From a checkpoint of a small transformer trained on Wikipedia.
Training: a variant of Muon for these matrices, 102M tokens, 6563 steps.
Each number is 128 + 24 x the weight over the matrix's rms, rounded and kept within 0 to 255. Layers, rows and columns count from 0. Numbers have three digits each.

# q: layer 16 attention query, 64x64, rms 0.154, rows 0-63, columns 0-63
# k: layer 16 attention key, 64x64, rms 0.171, rows 0-63, columns 0-63
# v: layer 16 attention value, 64x64, rms 0.148, rows 0-35, columns 0-63
# o: layer 16 attention output (transposed), 64x64, rms 0.188, rows 0-35, columns 0-63
q0:128168160110170148120139119139118132106193089113137087141131116107128164107119110131120124118121083125128122148110157146141131119107110140134100129112128110156134105163140123137115127085129125
k0:141093139147100152158105102108120132146123139091146112120138102120127177073150125152113177110107089129113143139129113106138155149101116082097143156143120130155158129148153114166092132173139109
q1:156116112134110168114159088133129122118098103086162114121137128122164126116150124129128133130152093087085120138112158138146147121126116108162148128131125159138135147148128113143123132129142095
k1:112114093129131160119132093112113121122147095146093150132138124134125154112135164138118134127119097084097136111087134141152128158097096119179154142108154137129145173162096087154138128156133106
q2:182156119115148145145106110134138109136129126099116133118136087106167119103137143117155114145168127153143099139123132130172123124103087152095133099156104168157146101135118122121141119135169118
k2:162119156113083139112148134125140136130163120143108117155110136097146146122096161145108160149095072126148115122116118130120137116105144087126170148146142171139115127166103127088063159166126139
q3:103119126130090145099172143172122131135098112120136101187123129121118127139124112074122114128129152131112108123144149151175113161105127153085121136138142113130109131116147143092142146176101138
k3:144139159085130096128162128139115120105123127141123140104107117122137114167096058141156117135136149153129121105127118074153131132153135168136171135100118148129143146096088101163108082170090109
q4:121108132146096104140118103160126133145146131110095114128137077126161136094108159140121154123118132162090112128055111117108146092116146103116131153122111112162176132138141106133151147121166170
k4:143137115127118187139102098058096118150097093093155131125141123127118145161138121120142111108104087139174118158138155125162129118126116105142093125149151148145140115143136125140096153107112159
q5:100109123092125147106114111105142162147155106155114155130133129110110135128202146105130127157134131089138113123125122113131135133134128141118115157108114145115197119154116102121083121158118106
k5:091130137131148136137100187116119158125124082126157094139115154140121138121110138127130132120104127140108121105161150091127143156143097134141102111149091082140111116142178109131102151151142155
q6:087120088143104116128160129121100143188122143153153127122135135105057114176089108153118081164156157128135103136168147101113103122191113152149127162100139106135129174093120159120118102136165132
k6:115130134124115150100095128119082124134122130101091159149135104194190144151124163148120140093143114112111136068140089128148141091160120102111150124103142156143101162131133103152132125113129087
q7:130107144121155121149147111113120110149123160105121147170116099128132166127105144142123117122150099132145121127103129162148125138159109129091109122137128151116117121100125116155114153148124105
k7:122171149117165067145197175183098148181095149115064109109121170159116110131151105095117115121147155172175127161144142122093098119124115151103087126152121067131108120108122207103070081164113135
q8:151122148154101131116163101152074117146107152143113140154128122140118190106121180125110141103142110129136154151120104110130124121160111120131106136126138150108131141135103101116103144132111150
k8:161106158091136157130070099077094121096187078084120136157140046085133150120198164119095133098149049099100123134046099138169147152105118074187121139159198205177172129194121073197055167119152118
q9:168133133110117085141150128167116106061119122093155164109092135172127113151131172111057132165134112139127147111115142115122157116107165125147137140082157159161134135158103137127099097092112177
k9:117140100098184136147117129095145125139148174135052140137161136164132119131129107078095098114096159087158173138120176135110100146157161144149155108132164090126086075100110126123143157100140116
q10:127149149111155131081179096119124115099148088097128140149122120148102162092157097143078146093117093122126131130123102189172103156113159130100163055109085131149149150133173081140104135121124182
k10:099151172108129137108105107142093096101111090122100126126149125106118152152105136154122133150188115118141184135136150133123067166165134122093151080136182086138147130099122143134180098114100107
q11:146160101133153142137145166085104154135135126159152124119102100122194105155108121124041113114139112188174127143128136108167115139104118102093106127124142097074151132154148112121132165165128100
k11:161077136128156133115150160123172171148123131130117152157131153121133123123084179110133127124144098126094162134091124143125151141101089172130153116163127116143086146107150150160082107109082099
q12:156088140149099161151145128096170138135135128116114177147118128122083103105159182120131124129083114143111141150141150145125123142123113099145137140124138108097079108152147084115083086144146132
k12:148091129123152097112143140137138111111114126130146128149152154145118098147154106098102114175113140113184093132122111172142090145154142117129123139160099102159163140106110125137126137114138118
q13:120121178106096137083133136109039092138157114122146123066135114082106159101143092125143166109065135145148140151158158116121163150118152140118073148083162128136168167120108165119159147132145107
k13:175134146126112081164097115112168104103191132119138167106086111132095067144122147144148124123152155159137119132167109119144138139156101156097108122123133075121113125063144124170123114116146166
q14:125174113121145138105126172137148162161118096104133189124086106159108156187131110136146149115142126169115124133166150131119075087134070165112124136097077098156148115119117136094113150086140055
k14:126101138149097181096116094131118138094135120130097113113146136122148116132117143171128140141110117086086134189117128123067100134193112134123106191166117118132132125170141121126107109128145142
q15:132074107112131050086078123117094175133121124156117191105125151136144159164148137107137097156082141115158190120155153145123130101120146133140116148111122131109118145081111155097120130085187126
k15:140064136135090142126074132107144132145152139136110127121131124098112156141160117089165117116134099108141120107118154104105172174126085089176094122162158113131155131181136135113106143131153138
q16:102143135121130094143167172154128137112132104140134127122140132182135085182103149109131119114159147102145142131160122124096081112121162139150092101097124114107100142088109154095129133151152149
k16:099140132109120113156119136165125138104154147152127153128119094144131132113140105093143119111123126102101125153120115124151108134149119169145132104138118118148133109119148127136144126122132124
q17:143130125144097115108138152132157123156120132114165162116099137159154098133119132144128089101114143110135131118129104126175084135161160102137166108114137144132130145117085133131126124124135122
k17:151133097151137127094114128127123125132124126084118088132151145127132138134128135108131145151136128130131119133098145102111114128115144105121177130092127111103141161149095135172121133138150107
q18:104163106106162126111122121152153131128128137142116157117130132120154121138152145141130116140108169145150136099137113123104089084097109114125105137133119100130102154157067156123132114156130158
k18:098122110133126131149165157133118133129147172113145082131072128132122141150132148117101103137110172165130127144121150118177124106141081150137130107116087130125123116099094095093147159164139094
q19:134156147143103097109074117114164065133181098120126079132148118119136157106087122135088091117175135176114124106197122139102140160160152110123098146157169156125118154095125123126112103133154144
k19:124133166149129143100122128134092114130173150105172150164099087136172092133120105101152129131135167164156129153123107110154125100094148115121086092135124118156183092142134150122132146140113115
q20:150134085124069139152153145164091107143161106100085150141096124145173116104163104105134111131134161147093111110115114126148137081090103099149110112184126120164111098155101148152164107122156143
k20:146135120164094126142152115085126154101130123086099162103162138146149138205087140169137104167143168110155141130146116090135112083127114118122139115127112166103085113142109146134104131102139166
q21:123157131133181095114121148101125112132137128154127094195083116128106155184132143165114132094128143125130172170088122153162175130098133064070152106090140137137108152118105164108135092093086128
k21:116117126166136130138121129168130154105111139136163128138108162150089175104125116137127141149139131103133136127162192051090099085123103170123140137126149089098138119145112133122124098137122141
q22:140130108149107122106120133118104149100195168147117120114130158128114121153131089088150073096092143164089091107142143090166158126104096161100136159094142135118105142144140156137122119104124159
k22:157124220129089138124099070118115159152156147093137143075101127133121162117136080091123164147134111110117118138110156090106117170067128102126152141126139181096145101147142142142084146183156118
q23:129125083146099100112143151130106138155123170151147122087159139137145123132120115116150094136120160137109149145185134122112076126143150124128123156117096148094086167072167165109113090112103164
k23:079173112160125106177128185172125140141108089130145121139116108121132157164090150142096093136123162145130118148141131095090118115141111119121150091178111066086144131116157124146136110109106148
q24:162146111113127130100101111085109120173134091089170122143159067113201135082121129095175142123121084105089111183082145121146149106067110081163123128151139157179165122200144111149101110121155140
k24:095131126132120136122122140152155139143121134143145136157072119138187112146130157128145106132164190111130105116119121119107147091158142127145121125128146117086156138095114103116126124075114110
q25:121144077113125159129144160102120086089107133124174134193155123151138131134081152151132093128077149138074118135125110146114095132094183133077202141101132127177124125143126146092131141131166140
k25:153110143116143145133123085072114160154096087150085125128108181113148141113151144150125128163148118080133138121152123203133152100103153115119157129111132133136130124147117094139097163149085114
q26:129120095184107162104116140109109129116084116165109139153106151126108174095093152140135136150105094082136152098142108122174150108096075142143116208133083151151142159157137124145108143127130103
k26:098159087089157100153125162140138125105116149127124115139084127160140152161114116151142114119159168111129103139129137155059152183148121157108052134111135156130086113108096156120133129170109106
q27:149104149081105113148076107141122151107085125166157141164111152078122125122077137126124166120126136134098100125152127133152092132147191144138095151155137116127136139123177134127121125129125100
k27:114087097102127120147133143120115122125138135148129139122152095117170140088133115101103131135142111135176099129151123144112175120151103136131165170115168143122120072101124149121133105174083166
q28:096153119106105113104116147091136144083145147097096129182097126103150108137131119105147139127164130150142135127139094081142098152084137122188135131107136143117076151122141110171148133113143126
k28:154129139119170141155113151137141075118112177113114139126101159125133111166127127117121165108117161102137136116128085116121125142159141155122152123100127130104091151151183125095127094128103117
q29:113106113125075159100125142155110134100149143171170163124136153098124186091134104105133132161132110164112156102096121139145140118107114175149198114136125065109100145195100108157143163078121132
k29:101133164097128120141162104117150113138081124134120126079175146145174075168132121129128108130162105093151134138116105133146139165123104107110133121156154143088107118129094116114124170124144156
q30:149118096123056127099081127172140127100127113088136142153203166096132141126145149135106138135139085146145123121111149137141106165144102097128084079116149105146163093144122179119089190149107169
k30:141158139093112118146166108134145143101122151165097126158132171120137123146128091091163086129138129172114137112093169106179104065162122091121163138155108104114098086137160142114159116180128118
q31:152067103146094142137160080137109119132140106131175149108153164109107108152153075139137138128148094144096117134129079081108135130180114120130127163188107164080148115112156137132135172101173138
k31:126140123151093124165108166180102185161103129170127154128155088111130077150150074146114103140105152111148110100130139133153107115119092132108119178079148118100094127118169152125160141099120120
v0:162152149140121155064113135114134110121086144150101114129137119123155097163129137145103115142115147105152107160146137173133121101137114128117083128136128151155099125118088132132122118123144166
o0:096166121148119104094138132146107168094130130117128104135130138136156155175131123129101132129150140096125100180131083127130140099156096134085079139122088141130153132150146123098149131160097172
v1:133116123125121124115105123146129110120167140121097133124135148069141105164121160152116134120111135124125145131120151114137129113126171123096145155088104122167135147126150143124118123112130147
o1:162119121144164112153115105119121120173109150129136095138104120125111141119130137097103133121118157136116117132131170142111130161099126126121114161084125147114174096159159109104115106131125164
v2:114128123149132156134136146130139100140136120134088184146100135173163100131144125143106105130184113130110117109133132096126097092132123129115103122137111146123137100088145140100100159105173156
o2:145122120143145130109182143141156110155128124123151161138160134129151120114126074098118101145100185131144117101096112130093129113118132142145134176125099138124099111141183103100123133155057125
v3:134100140151124134120125131112123136091102114146145109102148113154130126127151108157139152139122106131141148119120131097076123127129171148128129160106144125122129112108132138149113148125089179
o3:149125103114088123122078130150143118114131129161135114140120112085101106132173154125128145095158130099121152080166090139123101143128130135158091144120161153131106157120149139150139140137171103
v4:160159135133091130101151171108141167092135128120137157108111168121174148151142116092104090120149145111158134132132131128102158155121130119119129127162122104133124101121120135094116116135131116
o4:108129128143110127119135168144153146107076107081122072117121136131140110134126108147127156127119144143145154166084101151098127103128112164196112135112115101126102134141101142156119124181145168
v5:100157153118166148119123092109069148122183117138152119114135123125135091110148139168111098132125131112170137124134113142126142090141126123123139119128145115105102124131114133120161129146153140
o5:112139135159069114115109148116151159161105129117099121144129084097142150151109133111117132123142111141153136151139150142117154132150128120103139128111144121152140116133162086141105140129082117
v6:138130154115148154180144180119150159117145108142101138136143116144141096128091070124127143118107120142114091139133160130145121103099144133138145096069132123124122135135089151120136128116136127
o6:108151152116118076124188098110094132149141109154148130106109124121151130150119119098129121129142158129119145161141103164118116156126142088143156138132108103132128120121141126104122147144110101
v7:137119145118117134113148165164131136106146165075153108092132111137117119102125083117150105132104123113127124115130125140121135111150105154110181160122118155184136136138107116134151124071159148
o7:101101112118089145115135074091136117134093115100148147137146125179142141150162097118118138169140162117204133101148138101142132123157118107133112133139100146151148102098105146125130088140154123
v8:134138129070148122120189134133101095123131133101127137139104147131166054149132149145190110113131160104115067164122135103127131138104153142114115132146164107098140110116089116142166162133115114
o8:156115099125115130093143160143129148144137086151140115117116135129145139086125073117111141135218135161133122156097098137121088105167158127136151122160136100136163137098124122104088133099126131
v9:127130142114129120124157102117132141109153152146106119145119138148141092138136141110142117082158151144175140168098159147123096117126089150091110109108145126117174147125087141137104133092087104
o9:129122104109127134109149191124104125109140159161136101143145088144160091111099109110121104118199177146118128131121131130147155116113137125111179127087121110122179116140123126127130089151126079
v10:100138116154125177127140108131127097137135122170154111146088132146157111124107117083116118145132144152146131139097083078111107118104139134124081157164141093123104133144116114131145105157132145
o10:130090134101102147114151184152108123139143136126110084120088101121136127135143097133140130111140153134089094115133104129106136111142091156123100103156144107153138158116135116186157185127140167
v11:166125108138125139071127150118111104135114133162141153114133123125112149098110112130140178136095113162110131101132120103139145117132102086111130122124098142158171135122148181154154130162088142
o11:081155135112135125105125111141106146130146114116168166155118136163107147110150111090107142151094116118099131141129115095118103112093107138126152150116155156119117124165142153150088152134137147
v12:129115150166159129140093142128120164139119118092126126127129108118129168163162154114086133137097143101121133135125137129123116142103107138106157112102161107160161095149115146159134129131127136
o12:117162085105115147145089145113140135158121124120125099126139134145133132075125129103150140110108105110108138100148133149121135179103130121175118130135104111101134105148124169169151157131114144
v13:110103107161119164116120152138130098123149125120146095149122143124135116142133152096141139140144136125134181121119134137116105140092138094099147126104125151106098170119115111128107134175149123
o13:130145175128141105148138113107106104112132126118069109151130097146112124135147118126151179105140158165137108093134140119147156128102089161122114127084174146099130157116156146144108117123110122
v14:120084139096133105121138116147141077108128135115137144098107107121177134135129160105140079146143148167171096095126112123137162131136095148130094094140150134144113135115083121149121138133135153
o14:129150115112140164100130124133148121119174106085136078150122105155145111182151112128130098144163118128160105139101122109119105141123109135147117121130151138126124100133123125098164129138114145
v15:169078144088135132156125146129100121116130147123131112166143154122127123149131131127131126128156159078136140124121082147114176090127116148128107116134114128132120145120103152125163126126126159
o15:133126140128134145123102068170161152079105141104136099137111105150165136119127104160118121113175127136125087163162160164119140136148102098107156134110116125135142117123140086150148105134103103
v16:145152094127134168127130136115144129133107125140097126075145097130126137112139160119129136096100136119123118120127101148096141159151110127148148085121118129122135145094130158102114116146138129
o16:109139106125119092124104122154133108157135092146121125174122164116107127162121117113102147146086113126123120182099142142141135108124114120121147134140140163109069129138115176125162134123127133
v17:126122186153098125141104153120108116173140142137103132160108106126114140107100166111121147126109122149110141092146109120100104159117120152137160134152085123100138109105130101122164144141099182
o17:146123083149072131126115118095156130129201140171095139128108157170105127102153126140150197148053145145158090096112111113127102137118120139149108104071097145152092159173118137150133144101120127
v18:155153148145087097134109158113122101151142157108158099118158136156138130117143169111087166163134141140143061117117146136120134118110126142124109104082096111139130108114156118106100144083116145
o18:153124084100112124149148114162101159121146105151134094123156144122117157126140138110093124121094129126121137119149128167108115101113154141168142121076165153144154024126148135109156132166098116
v19:096102148121147104089132155093110110127101171153096121129128141109137114093122133129156181107118120105141161160152153125154199132123116156087129116136148104138133144140153131134100122140136144
o19:152129147183113093132119130132115086129110153110140140146175132164147114089140134080135114171139165169084079145138120138145105126126141102137109079103154118108149123133108140139108115131119147
v20:139141133122150130152106147105121150105161138155131110132130104121118144167110148152081139135126082134100135122148110154098129129116094137113144149125133120132129135136124122121127131147127053
o20:116118156106116109108060123096120152151116111131148130109115137125157111146124155130162171113117122153110146113114133150134166155128139133117124127136130124170113091140111139129145123122102121
v21:145152099136106117094170143153135166108127104162127123130104128149113120129119142151113154112145135125154096127110104131130138136136163177121154137131122102139152144114059099137135117117142111
o21:128140125119126080117110138137114129081122165132114145139123159116159160111137100135115126134141152135129159132042140156126132105177123131145109091129127071140134131125120142189124116090150147
v22:111117144184119103143158125109173109116150108131119149138106121158108071136087158156148141120137166132116164135083159175140123120119123131116075151125145128120153090104105136066133140116155126
o22:148109137130082155119170133094106140126118163166156098140134189134128093129072138114099102128181144162169137156111097130122116130120102145111112136083133116123158130083158127163143158114052113
v23:139117126166125122103140141128150148086138137140145136125131107069111122146144169132131132124149125117077108129138121127156119116136085160150126118106125128115111126146147135124130135126120146
o23:142140140114131099111096114093106125116107140111112140136154104150096108138096129121129156143129143132141119113135137162159085127124147132128141141130129145128115110169123127115143147141098184
v24:139101103106146125119135135116169131164165116123121119147166125132110117115126115116098111117091078126119133141159095141120162149132128125093140128116118130117129117114159132161152134102111177
o24:139142127171110122147092092117106161131142132134117144147121130123147136124138103096140122110093126091114148116133134127132097150136101124134163107132119213153123148102126148131132099135123138
v25:092109171159141124137140116161136129132120171128098157110128185144104113126151160122129143134121120128115101119089096137123127144141122099130133123111109151123103131150155147145118148138083111
o25:187137143126115117110135129103127115128154150137121112110154125149136111117130115104109167097103088085109155126142164113118140109090192111129128139121177118126134163118136125114140133147115105
v26:128141154157114064136184142082150135156113124116126112140152123131127120155096120149129118136163130108149117135163082114115093093164110101137160143146167142122130125136132105142115120134125144
o26:130113129124134112109113139117153103116135115164139137098149136156157101103105128139145128147120134094168163162155138196118099107163114154118111093093146130125133122087113077136100125139139140
v27:136095117146081116128162103162114132157164164111117111128137119122139125115115122162136149151120150099109125112162135143116098143136108141132148105131143101156111121138115131138105129140100151
o27:118155131096103141105133107101129124106108125198137112117133124137111134117117159113175151142139120133185096120134151095085099138118146113123139110119136123127115139143107134133142095159155162
v28:131102150081138123109099117131152154156149151116095161088137106120096114105117158144143117156144139143147137128163114133078113146109124115149127120086138129146118109155124108134112109130121138
o28:119130108134109144144128097113168129144144123158140124116119120085134071135184144145095123136113130118139146125099126099084129152141154128143145124080129113135184137119135150119155146104066158
v29:144116106110128150126166154145146119109157128103109132120103156110145135121146148148135113107121159137138084139107127163162150098099119136132152161098163108096134131134115147111117062135116138
o29:126143128144109134112195112150097107102092140131162101161097146153094139080136088118096105092218132125123123128104161165154144144164137146132153121115137103133129126135086117100155125120093160
v30:167104132142154136133131093117118107099090051142155136137144128145092127128123119160106136130116143141131115138139112129124149141154108123113167091113133121157090118166152109095121112135157148
o30:146145162166147106125113105120144110150125129148151127117145141103107184133106112157162126125119124107122172107182095077161078138123091119125129135171178086108125115141115095113153117115129106
v31:109153163117094131135142137150141128158090108126121075161107119125163110139136146136135101102169151155109098113124116087144138130120119126074118135108156127141111121129088135111144136151145137
o31:150144150127094129110152167153122132125136104135119143124145135159139156107119120140106094095162168149129122158147143141087108122091101146133147108149082090108152116129142097123122120119089165
q32:140120087146121125148139137118136138089140144150084126101137140156116138129113118151134161117133115141121145107144120121119122086141134137167114152121132139128157113091114113099122102124143110
k32:107129127121145143142142122107131127142134129125139127123139155126137152113119112126113154116124131146133135099122133122143141143132156156123137142105083138126136141083096140135111122131124094
q33:136114084088145147128130111117143131091177106124100113133164109140132133128135122127149136134087133125107143101146149108155118091154137129152135129170126172124132138132094116109155114115150106
k33:159123110122111142124115132140161134118169157112109141149156092100151130143115139129158117094100118128114112089133117128151160119096157123113130155120156122154101098158130134103099152147119119
q34:148133131133094139114120101148103131117128120111149101138154124128121164139134103128102121143098136142125113124111124130075135115114123143167126103120178141147117125133128125136143131136164139
k34:154121150128110132101094094121124119078108090104147144162154101128142167143120115151103129163115152140152151136153151100124138102118112121105111132144142138141108116136122142132130156127121128
q35:108098078132183142154145127124177143126162125129120109114132116133130108111148121126131139137119100117127128111130108110136116163119136125162157142159093139137111173107130094109146074147130111
k35:143107112157129113145138165131157138124157162129129127120109133110135106125124153108146118103125123161136131116111133114105152103073141135147098126117157139113122152145133139124087170104130122
q36:109149117113121104144119171115119137157101165141089160084122140077160128138116151135109122118167147122122141167131132103124131145129120142097126156130133114104113123134119137137075163147120143
k36:057146102148119108161141154152124145144155108143106095125122125156121141119140165101111138138131151117131145141119130104099142123110085134138131093110129121143161116134139112134134112102156111
q37:089109109149109100108123112112113106156139147122122126145126146095158145160154153130136151119121120122172116135112178185146110116103126132127146076132144110119140151129124095121111101123135080
k37:133172142131111140106091101155127160118105052107137060164127080126127130079118146149132166132170187108137135144154158110111147145130088101113131132128110162106098124145113081146163130134116171
q38:110106133107140090115104127111074110122128132145136138154119138149114143137127151138139130110128119094122083135123153095130105152108150141133149081121110120154097147156124117199123163153133165
k38:107099082103112145176155144143119170119129121143160109143121109150131150155121114121168161127121145102118098135157085116118128163078119133132126149137150135144120065141130139119125121116124133
q39:073141141113115101111116115112133138145088132139090143152114191115132158163146148168123128101138129111138129172168162125121122092111143109110153065122119107126126099140071118140103143109120131
k39:122097136150118147118119104150130145146124113145203104135103093130083131126159065128134147160130139130076157118125080154107133132136110133150083144129129222131139119151124106076132108136174092
q40:130099159145096070093097133146132101149179134130144146146171125109093074134117107105139104112124110113143086111110164099117122131107114134153101139151135127130145156154177140173100153152162112
k40:136147126160097109111087118115126143117119122143136076146118131137101170101179086108123169156077132113146087125134093146095165099141092129143075163121146169144131148111130115154153134158177146
q41:093110138106116103183143131175119104115116136128106142156096154152132125171137162108182149132111095104117143134117147131151110093087117149146161091119152121079127145090147085186131153139124138
k41:136123130110158115126096134114162138144129117143145106126112175148103133149165100169168133126118179121116090131127092172090099152132096098084115141140149107118116124124126100141122147135062129
q42:120071116148128097092192134162088119128129089094162154164150129093145155154106163088090093099116111124144150163123181169126132118089169101128124096133115114129138149187134157145167117130110102
k42:116121155132154168137130131109148139097129115138125143135121115174123172116125117125101157086134157127120111105139158114110150070102151083127189092120154142139095124107105111140117145128107174
q43:144135141141125142146122096100159115140120097117102124148147168116136107130132142140093119123157090141114139121115161106134172113113148117107140174142129126147139116124143132118071116122112102
k43:098109141163120141112149116120124123153120152137144113176120141124168128153140123111116123134155145169160128100134141119128107137147128115151124140103091094136097144111124140119118095115145079
q44:141113131116116165112115095099123128149106143101096158158105098110126139118181152162146162106154107092139160183137127147153101107098112072141135126150113153154099129141084105138118113100142131
k44:114122141081107091137150150103128103130107164169108150159089134165107091110178118155155146139143162116147137101157121131096109125132090116108149130131078122121126155136119156108160088128146123
q45:086116142126137095146069157164146081158115130166117115162114131149093129140110145166129125075134151130149132133159140130129118109146151137081170112119139086138097155114142106115111128119140120
k45:146110139124110147107130112096087125123147128119140095139165128119119129121134148128128135111146110140108133127158105146131116133117145115136120124204119143116130085176100109102138151128105147
q46:106135100114174101159129139084162097136133152150098161140138127124111122118149121135184112129113140113150100116124160141108161115116095112141109135129134100114124126093155174109137117091129134
k46:126095140171116121121117143101128093062124144122171085120121154115116084115088114147122119176118143123135124151121126109137148152146137105146154120165140145104150127132122138110110125133144141
q47:161090127120092094085118141150098117106132105151102107139095143068152112116168127128130105164152130133148129155121150114100130184175095125153123109167162118105134132131146125131112138140145107
k47:110137128150131113112123114126131165092157092114096133144104116111138151138145127117143104167111153124110119140147162081083110129160065116118128126113152144178139087141153134167153110144139174
q48:110124108143086138114152145126131119089149104144103109124158139107136159117124107141142154130070120146124146107152134112138119114150150125154120116117176140150151131142132112131140096123142154
k48:163133130153116159138081084133184150103128136133104166128150129104151080126114156126147108128107134164112130108097114135135133134100170130124105136115137128101120155156126126128132161124135110
q49:121116088128140125137153140124149093162139148169124143124102117121131114122128151112125102118156091105153124117133135127150100134132145143119180125121115115155089130123125153129137165112107165
k49:121129097110134083126145143138132125118164125097117131101098140116143153128146129125123116124148132122109129119147133126127116145121156128167167139108128125118149128126094134125135135141124150
q50:164129111106137133127134113106166139114125126079138126111136136151151141142155116088118141129110132155097109074136128124137135159109166117162145146156112144113144138126091126108109128124158110
k50:171124102148118149108145142116165152131125150155159142105110120126148114139099102127127143104129124130130134124110125112128141100106140128133102139116156139142113137122127126133110138122121124
q51:117119145111150116126132143161141127137102121129135134147100096115126128108130114149138094145115102121148153146141137105107109125145120115116122100080109105161119136141133179177115114138123177
k51:097101136123130105135131159133077093132136157135110141152127104173139143140140161131118119143141141104129133112130138148093101130143114121137158117138146138122149111143112142129153123112136114
q52:096123120134135114126131124123129100130163136112164112138152138115119148157142125114137156111166135100077103132074118141120119101111109128119159092097121144089145114154139112143142134150149113
k52:124108085116115150128111097128143151141165105106167105130102132136099162146142110128148151153174159109119124125136108142082127123116129104119085119167121144156143104074140114134152124148121115
q53:132105121157120094145112116117112148099150103097120069122110139166120135114114152096108169124113117124098123123130122124116137116131127142152099157144126154146136141131115109154153101174181122
k53:140139119135140119117098101087139136142156122129141102103131136133107148136164143128120150128129142117115138128108096145133099093137131133135098136120152135116131110134110134124098165121134134
q54:121115156135143136116117117155132139108139118122116131197155161137138115134131157144094155106109110123181113121131115137125133125090150103142136120101167121094145151140139104094103117094124111
k54:149125159095124126133152118127145149141130179103144092144167099130150080106094131112130146109118129136144105091121146149146133121132116125134174077151115129115100121133130104155145130160117116
q55:108100156142134119130141099129098112100186097111121074140179135145124113115089142092122167090125099122133120121103096134129118129138142137147114150107139171125149153185152089128153108133177117
k55:133136165160139148138059066140153147094150077099150095115096134126085201135133088112155165104137119094103107124166090094133141140090149099140089155185127202109083082145124147135150147145134119
q56:098096123130101142148095140096119132110139110114161094140139143178124122135121134091154158106118132122117110148142122147124125099110142120158130105164133117167132144127120139115154128142117068
k56:088163146086105119108161120111171168086088113132131127157110144098106119117132091150129138105155164146120110131167150112131115109113096154122130150146123157146134134109089177111168101118145094
q57:133167113134116118138083113148117141086111119133138180092126133152107114098133097089147109179171148144112124159140114093127156122159134096118095162197122162136099107125176120110130090163116123
k57:119112137125182134159148106119147131107159127138048141121156204080118169135103164113159119148104076158109188100141121045162150138131109110100128133121128141106105135116143126155098092117139111
q58:123125150087125191134109110176141122172118125116141123145130105132130145098146157106101152144096139172157118082159124142126088166077122111128126144118145130143121140118141148077108153097095112
k58:148105103124138131108188112187093123114124112099133111143162098125158107105119117103128138132139113127153069096084133104133117135143090138153144093136111150107150119180119133155100172143167152
q59:132106137141142095101138152124113103110134168117141133102104139116149122145105099143094092107107137156157091144156146113111143096134102180140133129138105134169105150138109115147092165109122138
k59:172163096164115137126111131135119114093127164147151134136125154118097125085117131119126087107115125176123115148128110109128110168130139112143086147110114138140140101129100163123127162124126149
q60:142145142150139125138169127127119184140118129096107125105169137088138184079121112137082128115152107141124101111132110066079107128132143099119159134127173139087118147125142140108111138105107178
k60:123109135173097140172167115153101137131142132176128147136106101157156123136116145145079151121078096136153156116119123121121120106121133098121099132093105108134132146170179169105129117094070136
q61:107112125132152127157110112126088138155085169109163131150151176098123080124136099107143097128160091122146152114160104106099133117127134122140132108180078132095149114125142121174151118144125124
k61:124149118166095144160139114134121127141078099121142143083093162148103152113143137117148156103133141126092170120145126168121133125116090086149128123164127141153168157110110100143096134115149095
q62:135126111151129138124137082155143150113123128111121152126134121110143141067112094164120147108079113147160134129105139152156130138137114132082102132139134146124114120163121114140124111115125142
k62:118125112114140123147131099101121133120096143102120146163111144131136128134154163172148129129082138103128141116143124135157147128127106101101142107101125105139083166154110138140148130129129115
q63:126119163154124107140114077110105129108156083133112150132134180109114156099072154095113105145142122143125128169159103118114172154146136132128112141092142144153170068107096137140133153116145122
k63:113160153121144133111130150114119118112131080126131165118144132172142164187127113110091128168121136115119128114181128136098083152132123157136102182105115118147093096099113161114114122117175104
v32:128123112075086104157171157127151139126133117108102088148164159116114117167068153125135178171124141163080100115117152143101141101090158065168120144129142132110131103153116145118175131078123182
o32:115159153158119109094093077144116128101124143074113123158105145124129129102130151133160096117096131131116141133101130136186135130162150138076109144126111136161128136187109107131090128134195153
v33:160138132105153104090127087168142100099101107145115167146105155171153098131107166171119135113129082181125117061118188137126115164159117126112094150140186148123175133131147136092072113136120066
o33:152101091103147106154129153147145122099135171119050171126120139155151136152176161140152115096111125110146109126134157171141125116094143140110156035142124055091133165138088131186049115150137110
v34:172157124144143080127130099108132145155147115157089159163114107133086110107125186170098083079162172128099119194135096120114150106114096142112149115076126118138133118180138173095136124092136169
o34:133144106140161109184136130080099147141123165107133140109143152118118136141081158105178148222177100127063140114157068112084169123129166127105080122177129149098152070118141094114124105136135087
v35:122135090123123160139149103145093093114142055126113123132108124160107167173133180140098140145124109075129179129136120105125154125082168126159116109089104104092149130125146160178144189113126106
o35:128105139106084105087114166138131121124100088120125117137126159146139139108133116114141143167136141130133134125154150111144123116123147136118129112156164161142181112112092096103101161091160120